Part of a small language model's weights.
Architecture: LayerNorm before each block, no position embeddings, biases, untied embeddings, ALiBi.
Training: a variant of Muon for these matrices, 138M tokens, 11641 steps.
Each number is 128 + 32 x the weight over the matrix's rms, rounded and kept within 0 to 255. Layers, rows and columns count from 0.

# layer 8 MLP down (transposed), 448x128, rms 0.366, rows 409-447, columns 64-127
[[ 68 144 111 124 105 178  98 154  83 121  91 168 131 113 131 141 134  76  71 171  94  94 222 149  95 117 121 150 123 149 160 136 147 156 148 129  94 123 159 127 107 126 118 112 128 174 141 125 124 111 112 126 136 109 120 153 137  85 134 166 113 155 129 115]
 [ 60 145 133  89 144 109 150 164  87 162  66 132  84 126 107 182 112 185 143  98 152 108 139 128 155  63 103 128 164 102 103 130  85 116 132  83  18 226 109  86  84 150 100 153 112 157 177 159 138  90 138  99 111 130 176 144 147 130 173  91  94 120 137  87]
 [144 166  64 136  98 100 126 114 157 161 151  61 136  97 169 120 144 141 141 196 103 130 144 106 148 152 168  98 179  92 178 107  94 116 134 149 127 152  75 164 104 138 105 112 132 110 140 135 148 110 142 134 146 138  96 130  41 115 129 129 143 101 106 130]
 [111 124  79 149 161  94 142 117 108 153 177 180 110  68 124 173 164  84 106 109 116 102 161 131 141 111 107 144 141 117  90 170 174  92 114 142 181 119 100 134  95  44 151 104 136 132 113 130 111 135  88 134 101 154 140 133 179  88 165 164 125  83 135 142]
 [210 142  93  77 104 103  73 154 167 142 194 127  97 156 164 134 162 105 117 109 112 150 198 166 104 140 178 122 101 123 114  68 147 124  81 152 109 103  65  95 123 143 152  86  95  97 124 145 137 105 164 125  76  86 147 126 133 129 171 141 134 141  99 147]
 [160  83  99  74 140  86 167 198 145 167 127 154  98 145 173 131 115 148 153 173  81  83 175 150  46 145 159 118 228  98 138 173  81 131  94  63  98 138  84 107 123 103 147 178 115  72 144 109  91 156 175  30 102 137 127  54 108 144 140 105 128  58 166 119]
 [ 91 144 136  89 108 121 151 127 164 125 187 101 123 115 119 131 147 129  99 135 140 147  95 164 111 146 152 142 169 104 118 124 144  97 110 149 124 147 155 117 119  97 113 149 141 131 139 126 100 119 165 105 119  97 138 126 117 151 116 102 153 115 130 112]
 [172 148 106 160 161 144 134 130 169 195  99 146 113 165  96 142 108 102 119 159 130 147 143 111 109 114 158 133 118 111  70 171 143 146 100 142 106 131  32 110 146 140 151 133 115  96 192 157  39 143  57 159  76 114  84 148 168 155 139 181 141 131 196 157]
 [143 102  86 115 142 121 103 136  97 116 102  92 134 167 133 100 131 105 144 127 133 102 120 136 125 184 130 171  92 105 130 120 132 166 175 181 179 116 102 132 107 124 108 127 100 120 129  83 116 192 131 141 167 151 186 140  81 158  68 122  88 112  88 102]
 [118 126 178 174 106 163 113  75 107  79  41 127 109 152 151 111 128 102 123 112 159 181 108 175 138 181  87 103 142 170 115 113 137  84 167 126  74 122  84 151 144 115 122 126 137  94 152 118  60 100 142 111 163 141 132 113 110 128 179 123  90 135 182 102]
 [118 154 159 148 107 125  80 102 153  83 156  75  58 169  93 141 104 160 121  85 120 124 122 147  89  80 118 138 197 190 127 122 129  53 126 129 125 198 144  99 113 119 158 107 118 104 131 133 117 114 179 118 145 151 130  94 184 114  82 149 173 119 179 105]
 [166  74 111  77 155  33 140 121 127 132 147 118 141 105 129 165 146 178 205 166 132 165 158 115 174  59 177 162 141 121 118 138 127 149  96 114 119 137 162 125 172 147 141 142  98 126 118  54 149  73 156 105 160 182 124 157 120 128 139  58 126 115 100  52]
 [133 147 139 171 116 139 181 118 122 148 125  92 114  69 129  86 168 113 148 142 104 182  83  93 103 127 146 126 196 140 190 150 128 113 129 153  92 140 114 148 142 118 163 111 135  85 157 100 150  80  92 130 107  97 165 106 153 131 115  96  85 122 135 130]
 [136  74 151 136 112 155 106 139 167 159 179 114 104 103 113  79 110  86 128 134 185 120  93 101  74 110 125  68 101 143 178 132 140 123 111  97 116  69 186 165 128 119 122 118 115  75 141 142 114 161 105  73 128 132 130 123 134 144 123 161 195 107 201 189]
 [123 137 150  75 148 150 139 133 215 116 200 142 153 170 170 153 250 174 142  39 111 112 141 102 115 142 169 107 121 120  94 142  94  88  87  51 180 135 103 150 151 117 185 126 146 134 118 142  91 140 155 122 169 148 139 113 136 151 133 136  87  88 116  82]
 [130 165 127 116 154 188 134 124 161 127 167 235 144 139  91 109 130 191  72 137 106  85 151 121 149 117 112 228 157 122 114 108  95  62 134 148 137  74 146  57 108 145 133 164  97  46  76 145 103  91 167 183  89 152 117  92 143 109  92  30 102 142 114 145]
 [158  89  93 109 119 116 140 127 135 108 139 147 154 137 244 178  31 147 117 106 128 143 102 156 113  98 130  99 101 131  94  84 128 132 106 153 167 125 133 126  88 137 154 141 116 206 134 131 128  66 206  80 133  83 151  94  63 148 155 112 124 135 110 107]
 [ 92 179  82  91  54 139 122  98 118 123  98 129  63 121 162 114 216 139  97 101 118 114 165 109 158 104 111 144 129  86 203  72 131 118 111 129 119 159 182 127  74 135 127 174 194 138 158 112  67 124 186  90 166  88 121 134 125  79  48 130 129 134 122  95]
 [106  98 131  73 110 114 131 114 150 171 163 143 126 162 125  89 198 142 120 100 178  79 190 111 195 162  88 129 245  73  82 122  88  97 141  92 106 175 181 141  87  90 120 124  74 121 195 126 132  89 239 144 180 202 132 110 179 161  65 133  62 126 146 208]
 [121 148 171 123 140 126 128 152  82 141 132 125 171 128 139 111 116 113 111 123 166  79 165 144 161 106 130  76 136  92 124 131 167 147 122 131 156 107 103 151 101 121 161 103 114 123 135 157 126 105 115 133 121 121 136 122 160 139 140 147 101  98  84 161]
 [137 118 142 151 133 109  81 165  91 225 153 119 136 177 128 177 120 131 142 164  92 147  77 110 140 151  50 136 161  99 151 113 104 195 176 151 119 123 132  93 134 152  92  90 122 140  92 114 184 179 137 188 106  91 137 153 127  98 137 115 126 105 167 169]
 [117 138 175 200 150 123  77  85 120 177  80 140  88  37 124 157 105 142 103 163 149 170 129  75 158  95  96  95 122 154 119 123 145 106 130 133 123 111  90 177 133 111 139 129 108  80 157 159 107 112  73 113 113 121 105 145 131  90 117 194 125 125 107 109]
 [174 127 110 118 161 140 125 130  91 102  93 151  90 142 124 137 116 117 153 120 140 117 108 134 108 115 178 122 136 174 116 106 124 124 173 105 115 163 111  97 133 142 124 172 122 131 141  90 144 148 126 124 119 145 134 129 108 198 135 114 142 132 110 133]
 [112 167 104 131 112  80 154 103 137 115 128 182 119 123 174 125 143 138 130 155 102 125  80 142 138 175 152 102 116  82 146  79 122 103 165 124 109 120 105 136 175 120  89 185 178  81  55  46 155  92  46 255 150 136 102 109  98 154 129 143  73 179 139 133]
 [179 100 112 118 155 185 152 106  73 124 119 104  98 124 178 151 116  84 140 178 112 130 157 156 142  84  99 144 109 148 146  99 113 151 114 151 107 124 119 210 150  94 108 155 149 135 107 110  36 172 134 101  36 206 160 134 130 115 148 130 116 131 162 144]
 [176 108 116 152  91 121 147 104 162  96 140 130 115 178  84 139 129 126  92  48 154 142  99 103 138 154 102 133 117 133 121 141 154  89 128 197 102 149 130  46 144 122 174 148 145 189 113 104 127 126 176 138  85 141 121 133 150 136  77 107 140 155 135 118]
 [ 99 138 128 143 133 137 128 100 149 120 111  96 164 135 112 103 158 110 154 138  89 127  59  98 142 147 131  92 163 109 124 120 143 119  97 149 146 104 145 106 116 140 154 140 136 136 105 138 132 173 130 110 120 125 120 108 114 134 161 152 141 145 134 124]
 [125 146 143 128 138 122  99 102 109  84 111 126 152  98 144 135 131 126 151 152 127 128 119 117 148 116 139 125 126 134  90 133 145 165 134 149 131 117 127 100 135 119 136 117 147 157 130 103 113  73 126 148 145 152 113 122 146 130 156 104 121  97 124  97]
 [133  98 111  97 115  92 137 154 110 129 140 128 155  96 101 101  83 158 117 154 161 232 106 175 121  69 158 131 121 145 139 164 195  96 106 157 117  71 101 120  94  92 104  92 146 133 158 158 155  70  84 114 150 136  92  62 136 117 186 115 131 165 134 152]
 [146 134 122 165 138 106  87 114 133 115 134  98 130 127 138 132 155 146  76 186 121 157 255 163 128 154 122 133 206 188 111 121 124 138  98 103 113 103 136 105 132 164 148 139  49 138 146 126 135 110  65 138 112  93 120 169 171 123 145 140 111  83 103 126]
 [119 167 100 144 116 155 105  88 107 119 118 119 162  63 124 119 142 159 147 136 189 102 102 147 135 123 101 131 178 110  82 134  97 142 146 108 166 125 154 149 122 110 119 109 148 168 140 130 146 141 151 130 105 121 143 103  94 144  77 112  99 162 121 157]
 [144 145 182  93 211 120 183 123 119 159 121 128  76 156  93 143 151 134 151 205 122 147  60 130 140  87 118  70 148  75  96  83 155 119 141 168 150 152 161 149 125 208 132 127 125 129 122 112 121 144 116 122 119 129 115 180  58 121 137  95  97 180 162  84]
 [122 137 105 123 126  66 148 137  74 121 126  94 172 156 151 151 162 115  97 144 128 155 255  96 187 115 154 129 154 109 130 100 163  90 129 100 164 131  82 114 129 124 123 113 122 127  84  85  94 118 167 189 152 171 152 165 124  94 105 103 171 164 165 113]
 [141 134 143 117 154  97  98 113 157 136 133 146 161 127  75 140 157 111 122 135 139 127  53 110 161 115 180 105 106 123 133 112 104 136 133 134 158 134 134 107  89 140 161 113 108 125 165 180 106 101 122 120 149 111 111 103 137 135 107  83 156 140  99 164]
 [124 172 105  40  96 148 152 133 134 140 121 120  90 138 103 134 144 107 107 111 175 148 163 162 160  83 187 175 131 129 181 141 116 195 141 142 140 102 116 114  91 154 141 126 178 105  80 157 148 193 157 132 138 255 146 106 151  61  79 139 152  69 110 121]
 [183 165 119 117 125 148 126 104 131  97 105 152 160 114 158 147 166 123 128 100 112  64 133 133 169 139 150 154 129 126 113 160 140 176 128 121 150 102 135 155 106 162 100 149 125 138 132 146 108 124 140 143 103 122 156 128 129 116 142  87  84 149 122 126]
 [148 112 129 135 137 124 154 105  91  64 109 118 111  46  83 137 129 157 149 129 176 164 255 112 122 146  75 136 138 126 157 192 180 139  96 100 168 165  87 128 115 156 147 134 105  87 114 135 121 110 163 149 139 165  61 146  92 129 138 170 110 132 112 138]
 [110 140 129 126 164  87 170  96 147  62 134 116  90 159  70 133 138 109 129  97 119 113 255 142 145 176 146 140 112  75 125 136 178 118 144 153 114 183 110 136 154 169 146  83 114 162 162  85 150 162 114 151  90 121  92 180 117 156 160 126 106  95 121 125]
 [103 178 168  61 110 123 155  86 146 105 163  96  67 118 124  90 171  93  67  65 136  94 107 135 107 144 138 177 100 106  75 107 121  88 166 142 188 141 146  84 149  94 128 143  89 164 128  81 185 132 124 131 108 142 139 123  81 174 194 180 108  93  84  83]]
# layer 8 MLP up, 448x128, rms 0.335, rows 410-447, columns 64-127
[[185 176 100 143 226  83 115 113 144 162 152 156 130 129 137 122 136 144  92 109 139 151 126 174 142 148  99  98  54 150  85 155 151 161 109  89 117 124 154 108 134 185  90 162 140 164 153 120  80  91 195 125  82 104 101 119 132 148 142 128 155 106 137 111]
 [149 100 177 110 183 110 134 162 128 140 129 176 124 183 103 137 119  89 116 112 145 151 133 120 182  94 106 114 140 105  70 102 139 108 106 209 129  79 138 118  94  47  78 176  95  88  81 108 158 173 173 122 133 108  81  81 186 205 103 141 141 197  99 116]
 [134  87 136 121 121 134  88 120 187 154 123 183 153  95 114 119  95 110 153 109  71  98  95 164 133  60  85  98 124  96  97 133  42  57 107 149 105 189 115 192  86 135 151 129 131 180 179 144 176 134 173 158 129 133  89  94 131 137 126 132 170 183 144 189]
 [125 137 104 124 155 188 181 138 151 163 134 102 116 134 164  97 117 140  50 112 146 166 122 122 141 131 149 109 137 121  43  91 141 133  92 146 194 110 214 121 117 140 144  90 111 145 158 161 130 114 130 131 161 209 129  99  92 127 114 121  76 132 171 129]
 [165  70 213 101 118 103 140 133 151 108 167 125 168 186  80 129 127  89 150 146 108 114 152 150  93 177 127 112  46 126 153 193 108  69  95 113 177 155  76 128  50 163 171  98 149  72 113 152 136  96 182  94 125 124  86  93 130 158 147 111 153 126  80  86]
 [149 118 118 149 169 117 150 140 146 123 164  86  64 132 149 117 152  84 145 132 148 139 109 138 164 136  99 136 146 171 170 122 133 156 138 127 137 155 107 127 144 145 169  80 169 107 163 143 161 122 138 112 139 154 123 149  97  96 149 148 106 120 105 171]
 [ 88  83 109 116 180 146 152 140 111 124 156 126 112  92 190 181 122 151 123 182  86 125 145 124 106 124 150  58 170 181  84 136 117 103  77 149 112  79 134 156 122 184 123 144 208  72 143 137  23 164  86 118 152 143 188  99 131 167 114  74  74 128 170 163]
 [139 109 138  73 130 144 212 173 124  92 133 143  76 139 120 158 111 140 137 149 128 163 174  94 190 157 136  74 173 136 162  99 138  74 105 137 116  78 121 147 133 125 100 162 145 131 177 142 111 131 105 123 158 135  59  83 117 130 122 159 158 104 167  82]
 [173 111 105 163  56  67 130 154 129 134 152  55 171 164 139 200 136 164 163 121 122 142 126 143 114 110 132  83 141 128 162 116  95 131 170  36 167 147 139  98 120 136 126 129  97 129  63 175 116 108 166 142 146  69 143 113 108 161 156 194  64 167 151 158]
 [ 99 124 106 107 151  79 133 116 135 171 101 146 148 114  82 205  99 164 189 109 131 148 148 106 120  98 122 115 104  98  80 110 121 132 136  91 120  79 148 197 139 101 112 147 101 148 178  92 141 125 147 115 130 124 116 160 138 169 139 112 143 111 133 141]
 [ 50  81  97  97 130 156 182  87 158 143  82  88 165 162 115 147 112  93 111 110 148 187 137 123 128 137 115 135 111 107 150  89 115 109 146 166 118  93  66 174 101 109 108 194 148 105 180 175 124 118 172 115  60 122 126  96 192 110 122 157 117 192 159  70]
 [185 117 138 128 126  74 176 134 119 171 113 107 103 131 104 189  80 137 168  71 188 165 142 209 115 141 142  94 131 104 106 153 155 120 117  86 110 118 174 153 106 169 159 163 160 144 112 144 149 196  67 116  75 132 104 154 134 147 143 168 136  72 158  61]
 [117 116 114 146 102  68 111 124 114 106 118 170 129 183 132  91 141 112 162 122 156 155 158 118 136 141 147 175 149 131 133 103 116 124 121 131 138  85  95  96 109 132  85 168  92 114 150  16  96 125 209 135 175  80 125 135 199 131 156 159  89 173 129 125]
 [135 154  82 153 192  82  96 105 123 151 170 125 111 151  91 153 114 119 133 175 212 128 121 114 142 102 143 129 149 172  94 154 125 146  69 144  35  81 154 162 146 139 123 139 142 113 137 160 172 105 113 123 151 176 102  59  52 123 113 110 136 122  86 123]
 [121 108 142 157 155 150 124 149 173 122 191 118 206 115 133 179 114 101 150 135 124  74 122  48  61 164 105 169 165 131 156 122 113 152 113 103 135  88 174 159 178 170 111 159 127 127 176 148 120 105 175 110 117 150 105 127 161 119  94 122 158 120  83 157]
 [175 135 136  41 177 147 122 130 136 111 127  67  90  59 105 186 130  94  69 152 106 106  94  74 123 100 132  76 148 126 136 136  98 114 155 136 178 161 154 122 162 117 188 104 142 167 174 180  96  95 136 145 140 118 149 118 133 141 108 116 117 139 200 132]
 [114  72 147  96 168 125 185 148 127 123 119  66 115 148 107 214 166  96 100 148 131 151 150 162 133 135 148 143 127 163 102 143 148  77 142 137 163 107 130 108  99 163 168 169 184 132 175 122 135 178 139 176 104 113  74  78 117 156 135 207 105 129 153 171]
 [143 148  83 103 213 168 130 109 116 129 133 121 135 122 153 182 109 185 115 153  82  14 125  82  94 138 146  73 166 138 109 100  94 113 138 118 153 137 162 145  99  83  98 146 121 149 200 151 117 168 140 129 116 108  41 105  90 123 128 165 107 115 218 102]
 [156 105 132 158 160 131 121 118 128 159 143 108 136 146 148 147 112 116  75  87 154 170 122 139 123 124 153 159 115 143 145 134  97 128 149 123 124 159 112 122 131 130 121 105 164 137 114 143  86 124 127 127 118 111 130 107 132 147 111 135 130 104 159 165]
 [110 101 141  71 131 142 151 130 185 132 167 150  33 153  62  91 154  97 111 136 128 136 151 162 143 127  97 181 126 103 173 137 115 137  93 185 145  64 158 131  77  99 106 114 153 111 141 104 123 107 116 140  78 128 123 114 112 171 136 156 172  91 116 151]
 [134 131 136 136 156 154 134 142  49  91 130  77  75 165  90 116 119 127  70 126 180 106 104 157 163 113 139 169 137 112 151 129 150 123 180 152 175  85  98  54  85 183 111 104 182 152 137 114 134 126 176 109 138 133 187 135 143 134 102 123 169 121 179 119]
 [ 77 120 149 129 128 182 166 147 154 119 123 118 154 118 120 112 112 139 140 123  89 149 121 113 112 129  79 120 135  72 147 116 115 121 152 146 147 140  88 175  84 124 108  86 190 141 138 135 107 108 157 110 164 138 103 138 124 134 139 143 147 146 114 119]
 [ 76 154 175 137 139  98  93 127 173 109 163 129 101 132  96 120 157 114 100 114 123  86 125 130 148 162  61 138  52 147 153 156  98 136 145 139 141 173 159 169 128 144 132  77 128 125 112 174 136 151  91 103 191  78 143 121 124 158 101 102 174 156  84 179]
 [183 160 121 101 130  49 129  79 163 182  60 168 138 153 179  59 106 138 169  72 112  86 189 157 104 128 102 141 104 190 124 119 107 160 150 153  92  97 194 108 126 146 126 121 111  71 180 137  90 152 195  89 117 100 114 117 126 170 122 166 123 175 113 154]
 [137 156 114  97 108  92 128  67  95 161  79 184 175 108 170 125  47 104  67 151 126 101 144  80 161 132  98 179 137 151  84  92 123  89 127 160 168 160 133 152  93 116 110 177  93 111 157 185 167 152  77 192 126  88 162 134 113 116 166 176 122 105 132 119]
 [203  86  95 139 124 155 168  83 112 120 135 122  93 150 121 164  82 124 111 131 175 113 118 152 120  96 125 126 123 169 133 127 133 131 165 105  98  84 114 110 116 157 125 112 105 121 155 149 131 101 115 188 133 109 106 121 142  84 191 109 162 136 141 140]
 [129 127 111 150 148 108 139 131 119 146 120 115 136 146 108 120 124  98 138 110 138 135 142 141 134 141 134 130 142 109 138 130 133 104 122 109 137 180 136 110 132  94 114 130 132 108 131 148 127 165 129 112 133 125 127 133 142 143 114 145 104 128 109 156]
 [117 204 151 139 125 186 137 122 155 140 131 153  92 182 151 158 138 114  68 109 110 102 150 174 115 169 101 102 173 120 108 114 147 164 179 125 120  83 137 140 149 104 146 154 150  37  99 138 161 170  75 160  90  77  88 128 126  89 137 148 103 105 163  96]
 [113  34 111  99 156 114 144 160 107 141 155 153 105  63 129  92 152  90 146 105 149 108 255  77 113 121  99 122  85  91 121 129 109 113  66 128 105 162 141 146  54 137 156  86 126 123 125 142 182 194  73 137  96 150 119 123  71 144 152 196 130 191 142 157]
 [142 103 133 118 152 132 153 191 150 145  86 163 116 172 123 113 138 100 160 111 139 134 139 127 120 133 146 111 119 119 159 101 149  99 123 126 130 119  89 112 147 164 172 122 184 109 122 125 164  79 107 143 182  89 127 141 108 154 156 111 127 117 142 100]
 [138  88 156 112 119  78 164 106 127 159 155 137 111 143 110 104 135 133  64 107 143 151 158 202  85 125 107 126 143 108 118  91 138 149 157  80 135 144 161 106 134 116 187 112 156  75 153 197 181 122 144 116 139 115 158  46 172  89 122 143 117  57  96 153]
 [136 114  73  82 172 118 123 103 115 190  88 188 113 130 155 132 135  92 111 157 148 151 190  84 130 115 104  16  60 151 119 157  68  83 127 203 120 115 115 111 111 146 105 129 106 115 153 163 158 104 120 161 170 132 165 117 134 119  89 109  62 222 124 186]
 [141 108  88 111 119 140  89 171 124 121 146 174 120 118 112 129  78  87 118  84 136  99 105 181 157 137  92 109 124 168 148  98 143 126 126 135 136 165 140 171 168 184 155 176 130 138 102  97  50 184 127 108 163 108 115 133 144 109 113 139 101 174 179  80]
 [118 150 129 104 135 129 167 166 133 157 152 184 145 169  41 125 152  90 142 137  99 103  81  85  70 135 122 137 144 126 135 120 102 182 108 126 167 132  81 144  88  95 103 167 180 104 157 142 156 137 110 161  96 176 125 121  72 127 154 130 138 141  66 152]
 [101 108 131  98 133 159 121 137 124 132 132 157 105 123 140 107  87 128 119 143 167 170 128  74  95 134 111 135 139 107 103 104 116 103  65 167 120 124 134  89 140  90 141  95 167 156 133 141 143 135 102 136 131 114 130 110 146 119 135 141 107 123 159 129]
 [143 142 127  71 148 139 110 125 135 202 143  80 128 146 114  98 159  96 129  95 127 110 238 131 146 186 123 150 169 109 118  44 102 108  94  90 116 125 134 209  77 163 118 140 162 127 110  93 185 129  89 127 158  74  81  90 107 155 172  88 115 110 144 188]
 [197 124  95  59 126 181 138 205  95 124 121 147  92  90 185 117 117 129  87 131 137 162 183 135 119 128  75 115 110 152 155 152 117 160 118  62 165 173 156 137 137  81 113 167 154  43 142 125  88 109 113 146 187 155  34  90 150  83 130 163 122 119 161  94]
 [136 172 157 113 143 172 153 151  75 185 139  94 184 103 132 111 106 174 125 124 149  52 135 127 130 131 116 150  94 204 211 149 132 198 121  88 156  95 116 105 111 102 152 103 163  67  85 174 168 153 180 140 109  92 135  75 118 144 114 125  86 105 151  96]]